Weights of a small GPT-style language model, trained from scratch on English Wikipedia: 12 heads of 64.
Each number is 128 + 24 x the weight over the matrix's rms, rounded and kept within 0 to 255. Layers, rows and columns count from 0. Numbers have three digits each.

# up: layer 6 MLP up, 2048x512, rms 0.041, rows 1201-1225, columns 0-127
# down: layer 6 MLP down (transposed), 2048x512, rms 0.041, rows 1201-1224, columns 0-127
up1201:155087138123154125131150124116119128114123108149130118085106127140116132118096074122098156081124169156067128143127088130127139143156119112112147133126120115148089160158118149121165137142132157125152124129100157120113110101159110134151126112138081122150116116124146104164115121150163129139132117134096107123128106128137108140144132126109151151155108155086176125139126113169116104135111
down1201:102142112128165134124118126105095105052138111152134139145136142146157125104129143137149131142090124201147132102123138140118099110147119183113152116142128108108119115124087132176121145136127057108132105172096142138119154129145159104118122150121123119114098125144093151166124117100070126122138116130182116149087097117107145134107125130128095140111180136122129134140074152172125147119119
up1202:117124113148143112141102119146123128144123085118149124125154142153141180173127117126103153112086142092141117110142131160148126099123123151133139184109102130141127135117107104126132156148112148110157113082138140126116120125120161132138098135134143115130123116103182098101115143110121148122120175140144146119121135097107075115160132141122144149141100117102121157114129144083134160100110
down1202:075173124143132085109112109114135136169091118153145123133107150114151132094140105141192115165116132124137166145125165153140145136117136131132111114079140117089127145126165133142126124148134120178157133130120162162107136142123148120121139114092142178155144135135087147102105128131126104161157140138103130172131079171159146141116125153154125153187102173175148132172124116118112114142121
up1203:195101160137075115100155110127157115079112173139114094148086143155089091129097175135087142125121136153139109143173117125124153129106131093147123144103149144160103125127074171100123101093157102086105112162126100096134123104134101114100134084131125164076139113101135104142126152150101175128104165162126142110151135120115099085102181134138130136137155158076126095113112135143090154131122
down1203:095134128159140090104164117137060148143114098125145132155121117106158145104109177149136150140102134145137134160075115111127078098140068158108123106131090104162089134181136108152166128129085106150145124161109101071119161129122120113135112157159113154116128193136089126143158138155145152112208110108119152113125124159074130136159111135114164158107117145156112185094126146136128155171118
up1204:107115077164159103111127117111134111124121101123148136177146145126140122093150105098122110121096146154091108142129151090119148136122105121109093093121167138138152170105120120156086156138172127087154085135139160090115113109154140145139098145124099121122156151106167126172169107124157094100126114141119116108138160121096101104113134130155121149130096077137083089082121149135136156156149
down1204:101112118109134140139154107106154116176150114081109120111144181179134112148104176172064147116111100171096125150152104086141101080062131138146109086158116135126104123124103092172083128142114085170146110154159113124184115104152128141144153132149145106108111114130166134157094164144082147131186128111152165135117113148091099111072119123155126154104112120142136141115133152094137186153140
up1205:144132116119125179115156090125094148137151124120120094146093114164126093156083122119160204104098094104126081132105132174100133103120119135104112159123137116105148144132119125151128119123125183144139158149144134123119117135132105129118160125131141134096110112131147095128153110151088130124162143105101098109142148173140084110133140125107134142130136121180160122110146127123112142105125
down1205:111140131184138178143120122142114117127153127107083140121142113087103163136119141151136118103098118153102109124150138082100153135129125131145106106155105099124147131135098138131117122152130073111116156116151092166126134140125173120152108132118137130135167116113103072164086096131162127138073134108163143159103132153100190134129115106121134125175122068154102129143104127120122128120138
up1206:140149090127138127161132110139131138159101150172154129125124123105129144155165152105112130163136134091163125094088123109111141107129116147167194051106146138130089123129149110097100126098152101118104104146119106138165169151109127132144141128103123152140126123150175094191139123127127134145151136149131135113126180133137138110104156113169116122119111110099125115118163186144117139133101
down1206:139076102122146133145140139124126111129101169113089160166141115103136093131124078125133173137119137138129119129139116134137126154140163134100115139111134100110165129124155098139122165127074111085205126148074113068089135119150113110138133122134124144137120118132144151107100104121105123108076110125111137117137125086178150174104143128099119109144115168109141106118085147093098113117128
up1207:145153133138117161139161106043118091125139111141132107085148127127113158166127133137137174120120142110071138111134090121137098163137125119177106187160119145131151147098119173163145151093141145142156156113152143114152098162153170142140126120127139176127136125103147122119119122159163133177124132143121123148189181074136108086182162122127114156102139088090105140148156078161137117142171
down1207:111089167127124164135132138153120144163099127111115143147107140107118186100144198080126117108084149178142136175144120152148157155144108132137145133161124138126134119078134126155071175125141121099123133130133123143165096094170149117088101086130157157142086152163105134118095130101111104114082140130095137117095123058099180072137148158144127071160107114133145136153115148155093088144168
up1208:123137132131168110141145115098131138095101146157119107135073149091113128054145125136172076173121093140201141140132109089125163106140077077126127149163116151131110140125133141161122165114134097142134101115098125086099139151072132116116097128082122136103118100120154101114120110131125107125130139136116127135134096116116116107069112143162081157101180154121126134149133152180120075123161
down1208:178119121102080116158127107152190133124138128150162120107187081133108142146127119155139121108130142102066116144151116159106093105118142124141068159114136142129130082132112115133143116164123100124177112135131099157133117144130142098142098176104110070143131129138131131118076143146125120111122137138127117137110146177128163166094139099144095113106140146114100129081102126164123160099095
up1209:144139064142153135138126137149124132135116168155121137140134126142181193167105129150173137120063165093134134109160092150156127163124170156111104121100113110123166138138131086142136114124113132129118154114115116150128114161093139109092139151142144111123096161116105100124143161166109147156132109133131102130104122143113116121121163168132124092127125156154088117129083120104125116102144
down1209:106156206119118074135130108152093120129137157140088117140149155133107107152125124142105146172147117167119105096055137136131132145145129131126164138122143120079112101109107161125150122142123126103139120168127167164126150142126120148139126103158146086137160123079146130102150125155136129116124143146131106113125138114126143151120101116109093123106159099162083144119111109166123114095127
up1210:072108105149133126124112120108130143106122103093139149160084176130150127121131123107168144123143094109153087104127128133121120163149127138108178135124116123100089174107119111107126126116130114097124106096106122161121125133080140077103116135098110154129124156104140102145085149156186136160148130159125135146073145131127085159121153130076147160127135111121149134127136182113156150123093
down1210:129121104127141144146143108115115103120126114111121121129128168116139091110115149111110130161127128149153099091128109155110114141073143137089147158098135092101139122140114125091156138144152141117115153145127095150110098132139182141118152091112125095145123147135124124187105136133076088108102118126148127112113119118096132151091137139119067122147139101141140140110104090166137111110107
up1211:151127084097116146113135112117118154179138109082148119119144163114163101166128131088084103137051089114149115108082165119138142158144091159156091116115151155098109147116072145140124126146131160091171095140105111134156137136097168147137112092134081121122105129151110178136176171131124092121170116127113089106109118108114141107128151127114110107137124118155057113092086149131150149133132
down1211:172147095134128085069102121130109065135147149136089136158156130120104124111129136088170086115161123128159101099156122156079127094123118089113163139133149112133105138114141153165115171111136134108146170122180087094107103163119111156123170140136171161152132157141122091055131116182176143109111125156115138142136136158111102142136166131091137124136119145088096144090141152158145138181139
up1212:201127145101136129173129131123098171107104140164148124153144133130113117165160141129136127168152123117135123138085153091079130135110112120134114131129117129135103118137123096130118138120140099127104126163104145145132119103133121057171118147130130137107113115148179173156147161148125145086129129127091171116114128119050181122110112080141094130086149126090162119107103107160108091139118
down1212:130112134167132125128095099148098123174107127072122118113151142117147175123114147127090102095146164126137178166164146145142138150128087142122110152161136136119128133116132112195121173162154126124173134151119139132128153122147122175132145115101147164177096126131141127117133126125133159148091161104137083097097126106139143104148122134089137137140113117109110130170104116148151102144133
up1213:104128146141109141117158166154123138160119139136092121180170103096105166096109113150122107136120072096152101134119182144111116129125100126113130168126076105125102110130158096132122113102152131141129155150113128128113086139155116135136135132081125159129114109176134153117179127123101113098104111097120135166162122128130124140143178105086129136134120132121127137182126107114113089170153
down1213:129154088138142149114119138142117134093134124092143130090140133148159084122125124112154162121149206129123121098139132090173085142126140156106128081140090174106119136103143140127105122100152147145120119106163151081131083135121157094149100126166151128129136117097148096099083120104112123112112111160086111079137156168089064109108126159114107165120159176113110142116108161131106140082107
up1214:166171112098109080190146123141133137155130122137130129143170091110181112128138098144088088149165139173137105112102068114146151137099142112149120117161111098137117117150135131108120091139067155170095096144098098152115086159097125185115126104128122134096159118138178059125136115145114144123151110186103057138132118144070147129117165105156128122107097121176129139102134110176109128137127
down1214:120180150115122131120130136145089134105054096102097085167126068094129135112158085081082118121190100158175105093115112118160121101106101089106147122063170154077171124122137155126147128090121103152138090131153124167067115107144145130109111176113142067110157140116089166145121153126091106112159114082103124134145063165083097163091152168096112079194159087138087173146120148132112117130112
up1215:105140109098160110128164120103143150157146157154119153163121145140121150122095159148128132083154143115151080145163134100154132116095151124087150158140144120195158148153103137117179144164178138145120149106129121182099137146136117127132150128112157113124156100120105163147112130104147143154139137129088111148137117134106087127123136116113120131097137082133170100181102122155111152142129
down1215:131160096134129118111133159135154189130153101130099135093133136143125147150136124118111167143106125141143120121136157120131121130090139102099137170141155169105168164079182139153121131174100107106205132135133160124150142162117089136121105084112134172166115126105081133120138121150119137114132123153094141115079160114156137106114140163080154102125126098130115140111166162101098154143127
up1216:164127115146158129140111141131102122104080144141110207093112122142128141162162110144130102152119091118127105126156148167128142143136118109064132125114103119162112134155104112120119130115139146108119107099124186137132121107150132116149106123123151103136175092098109121104119148091164096128099120089127150118153100140131128130146106173135115122131139111115099140106113145148119118141111
down1216:134155131126090117101152154149124130130134114149141102141124118085134144126106122132144124112110132139167168104138106152159122131138100127187102131107154092144128115111156149115080128129158149140064118122148115120164119133125167132124114134152131104130135152139134130155131129160098132133138153107158141126095107107138118114119110133143140119177111107122137114101114131102116149127180
up1217:142121173137126128160099145150172089079085169111222137099127099107120125105087141135137128129153109094167097095119154110124133099117139094155139166119128098108113151101139132150093118136116101135119103075148140108113180090139152100135170101115142185123101110128114079104111100098121109127136174130086090140149141100173154131113183131175161109106154112133114130125154118140127143117102
down1217:119125126135093111143118102113148130077141073122167170126087134083142117124087158113181140150124164127136136086127187108101182166123108145152095162144108149135100105142131124125155151137119141140147190107114150115140139141095145082146102162171062155154090120129134195065112107107150148143118158139154194200159164172144123131099150129097142143094132107146161124147113075131152142118097
up1218:165124080144119116119134112138105127122103119135130114108085112173125109141164106117128107099120113126122110146139128110130111138157137152118151121093111172140142145140124122113144117128154143137115109148115105091127151145123105102128114154103136127111118147153111118130098102147109100102175127146160158117159119103133140127088123111173127127121122151107168129126164129134158123150125
down1218:124090182115139139145143109136133153128137092114130153135110158141128129130114120145145145099149104105134099117101115148184142130164147097125125139130090135120123157124089103136119139076136145138112100103158118165167152148131119115092124142154086139148128112094106136158150095123108125109081115093120100166115135151123108128138126147100165091124167117092125112102122155146135118106142
up1219:129102114154128142111139119153128074078133153118118153119158130093129093149130126139100119128081137096152102082154101121150155107107170163122134117143098148125109153132097168120112152113125093118148122149124121123128101117129133077137128107145124115086130167144155126124104122124122150116166155186079103110115110134111127150131127125101128143089132115148146115151115149168126130140149
down1219:099148099144106165119144132141129104121157108117155115164139147146122107132130159115153113170125142137110162119140098155117104119129064125166155109132142104153133127091139099140097046139120136126129111130118156194118125074142106126150119129150126138165135167131110147114146139144118124157106145077108147151154164116104137121149127149096115097138133129135153138138140160108129130117121
up1220:113146137135108085091143120089143155098106136122133112127106157116111092110129123125157137152151126110105105128139119123106088179138132119167176146104152118144175124138149109070103131121167100121117093123131113113112076119106148149134090143123129112176145103153111125105131154127151129114103133146155069158154150114146155122106099088138090132104133136127145148187138164074137088131138
down1220:111134134137130100092125150176131077100145110122128084086114129084151197114123137084130157160158127147169096110147153140161162101124126087144163132084163140101149129126129113137148131098126156144192089156118101128110139136136116125170103157121136097090123128128137134122153116128114140113110172114138124157113151121082109089122112113124118128171096101102140153162099074135160123133125
up1221:113137085111133113127093159135115154085167120130130148120136116125160144116123080106100127090105162145104112135158104110121167107158119118091152127129138122100137142154162177102112162127140171163104138159107141134137163107111135154142136126107094125111133101137156132106149101106115170149131132148114085144114101177173162118094137140146127115130136089147105098133110113144108074107088
down1221:131113125145124119161166094133112093186082162116070115117154130143133058114105119120101169100136130130141134113123129147127120123134122115157154103140140186114083149081118091146152133109110175151120107201130096116119124152135116159165136099133094130160139118171149128138112168139104163148129091155162169082146150132110181147132114122123143118110140130150141130104096123116108113123121
up1222:126125138124162126133155132088108140153115128125168173118152111131134116147137138132124118106157106144124122181091096115141131120109105129135153146107124125124091131154141137116166106120112127142092123114158140142095094122175099154134108078142131119143115122158103124126133149117137150143083160145093159143123107148117156169151142099125110164116137116127127141151067149143089159109120
down1222:150136136130129113096124106133171125124111141114113117131149113115132165117120116132141137167100140172129076157153135139125147127137137108109145102116121134173136129110123138125121158148114115130152103159119123102121109123132131101140135160161132116127124160118158134153165103137115128126120115095179079089143098131112108080119143126148124167143077154130131137154124118129134069114160
up1223:113137106127115168087117158148153089122102137127126169126107130144131115132129148117139109126160110159073132134106118124129053091164132117137104162122128147128097122122164128094104153144124157166126085127123158151104128076154097099157127101119126109105111146101166129141092138115162162150130158127121122142130150090137107067141141108150167120096106154152151188136133092109101109120132
down1223:155135134139136081152139127111100156135157152083158083147118138111108123107145133144094124109091155092123109153082127146125113127131168128130108083139137115146117128122099144171159081117168156122158154113132153129138150140099164144172133147126096149123120145159103148112115087114101158167139096126113121054108116126145144143127088142096108124121137145121134121129127153124141117095110
up1224:122154096162136119112085181118146122127116125142111131141123130134098143150082119137087164148114120105076099134121141107145137152106117158108163094149148088126127147142162184170152126145099122147095184139121123112162120129152084136124109124129122110138118115121146100136145147147077162126148109122151146128158125132117163113151148146113134122128106138148168139109131124079153152163162
down1224:119126103132170146084113121153103119121151116146129153094098084091148142146168115106089139129141107086167127146141176138085115087151131112076144122144142137099141146125139130127110139125121136143155094135166107180132100124103128139104129148048128135131168125151094125148079151124150116128161148128161097165117071139112137168130128154158168164148125111129146123147119094135111095132122
up1225:125131115137123098155151104129143120166117137154132107132114155184144151070141137136101144130101164114133127095109139191118124122121115115134126131150150114148112144141102130127142115115130137153114150119157101142108125164119125112132104121102093152153116140147113131146166133128143091129140122159130109173126157159125115114133160122134129131148122125119091121144146094158129104136157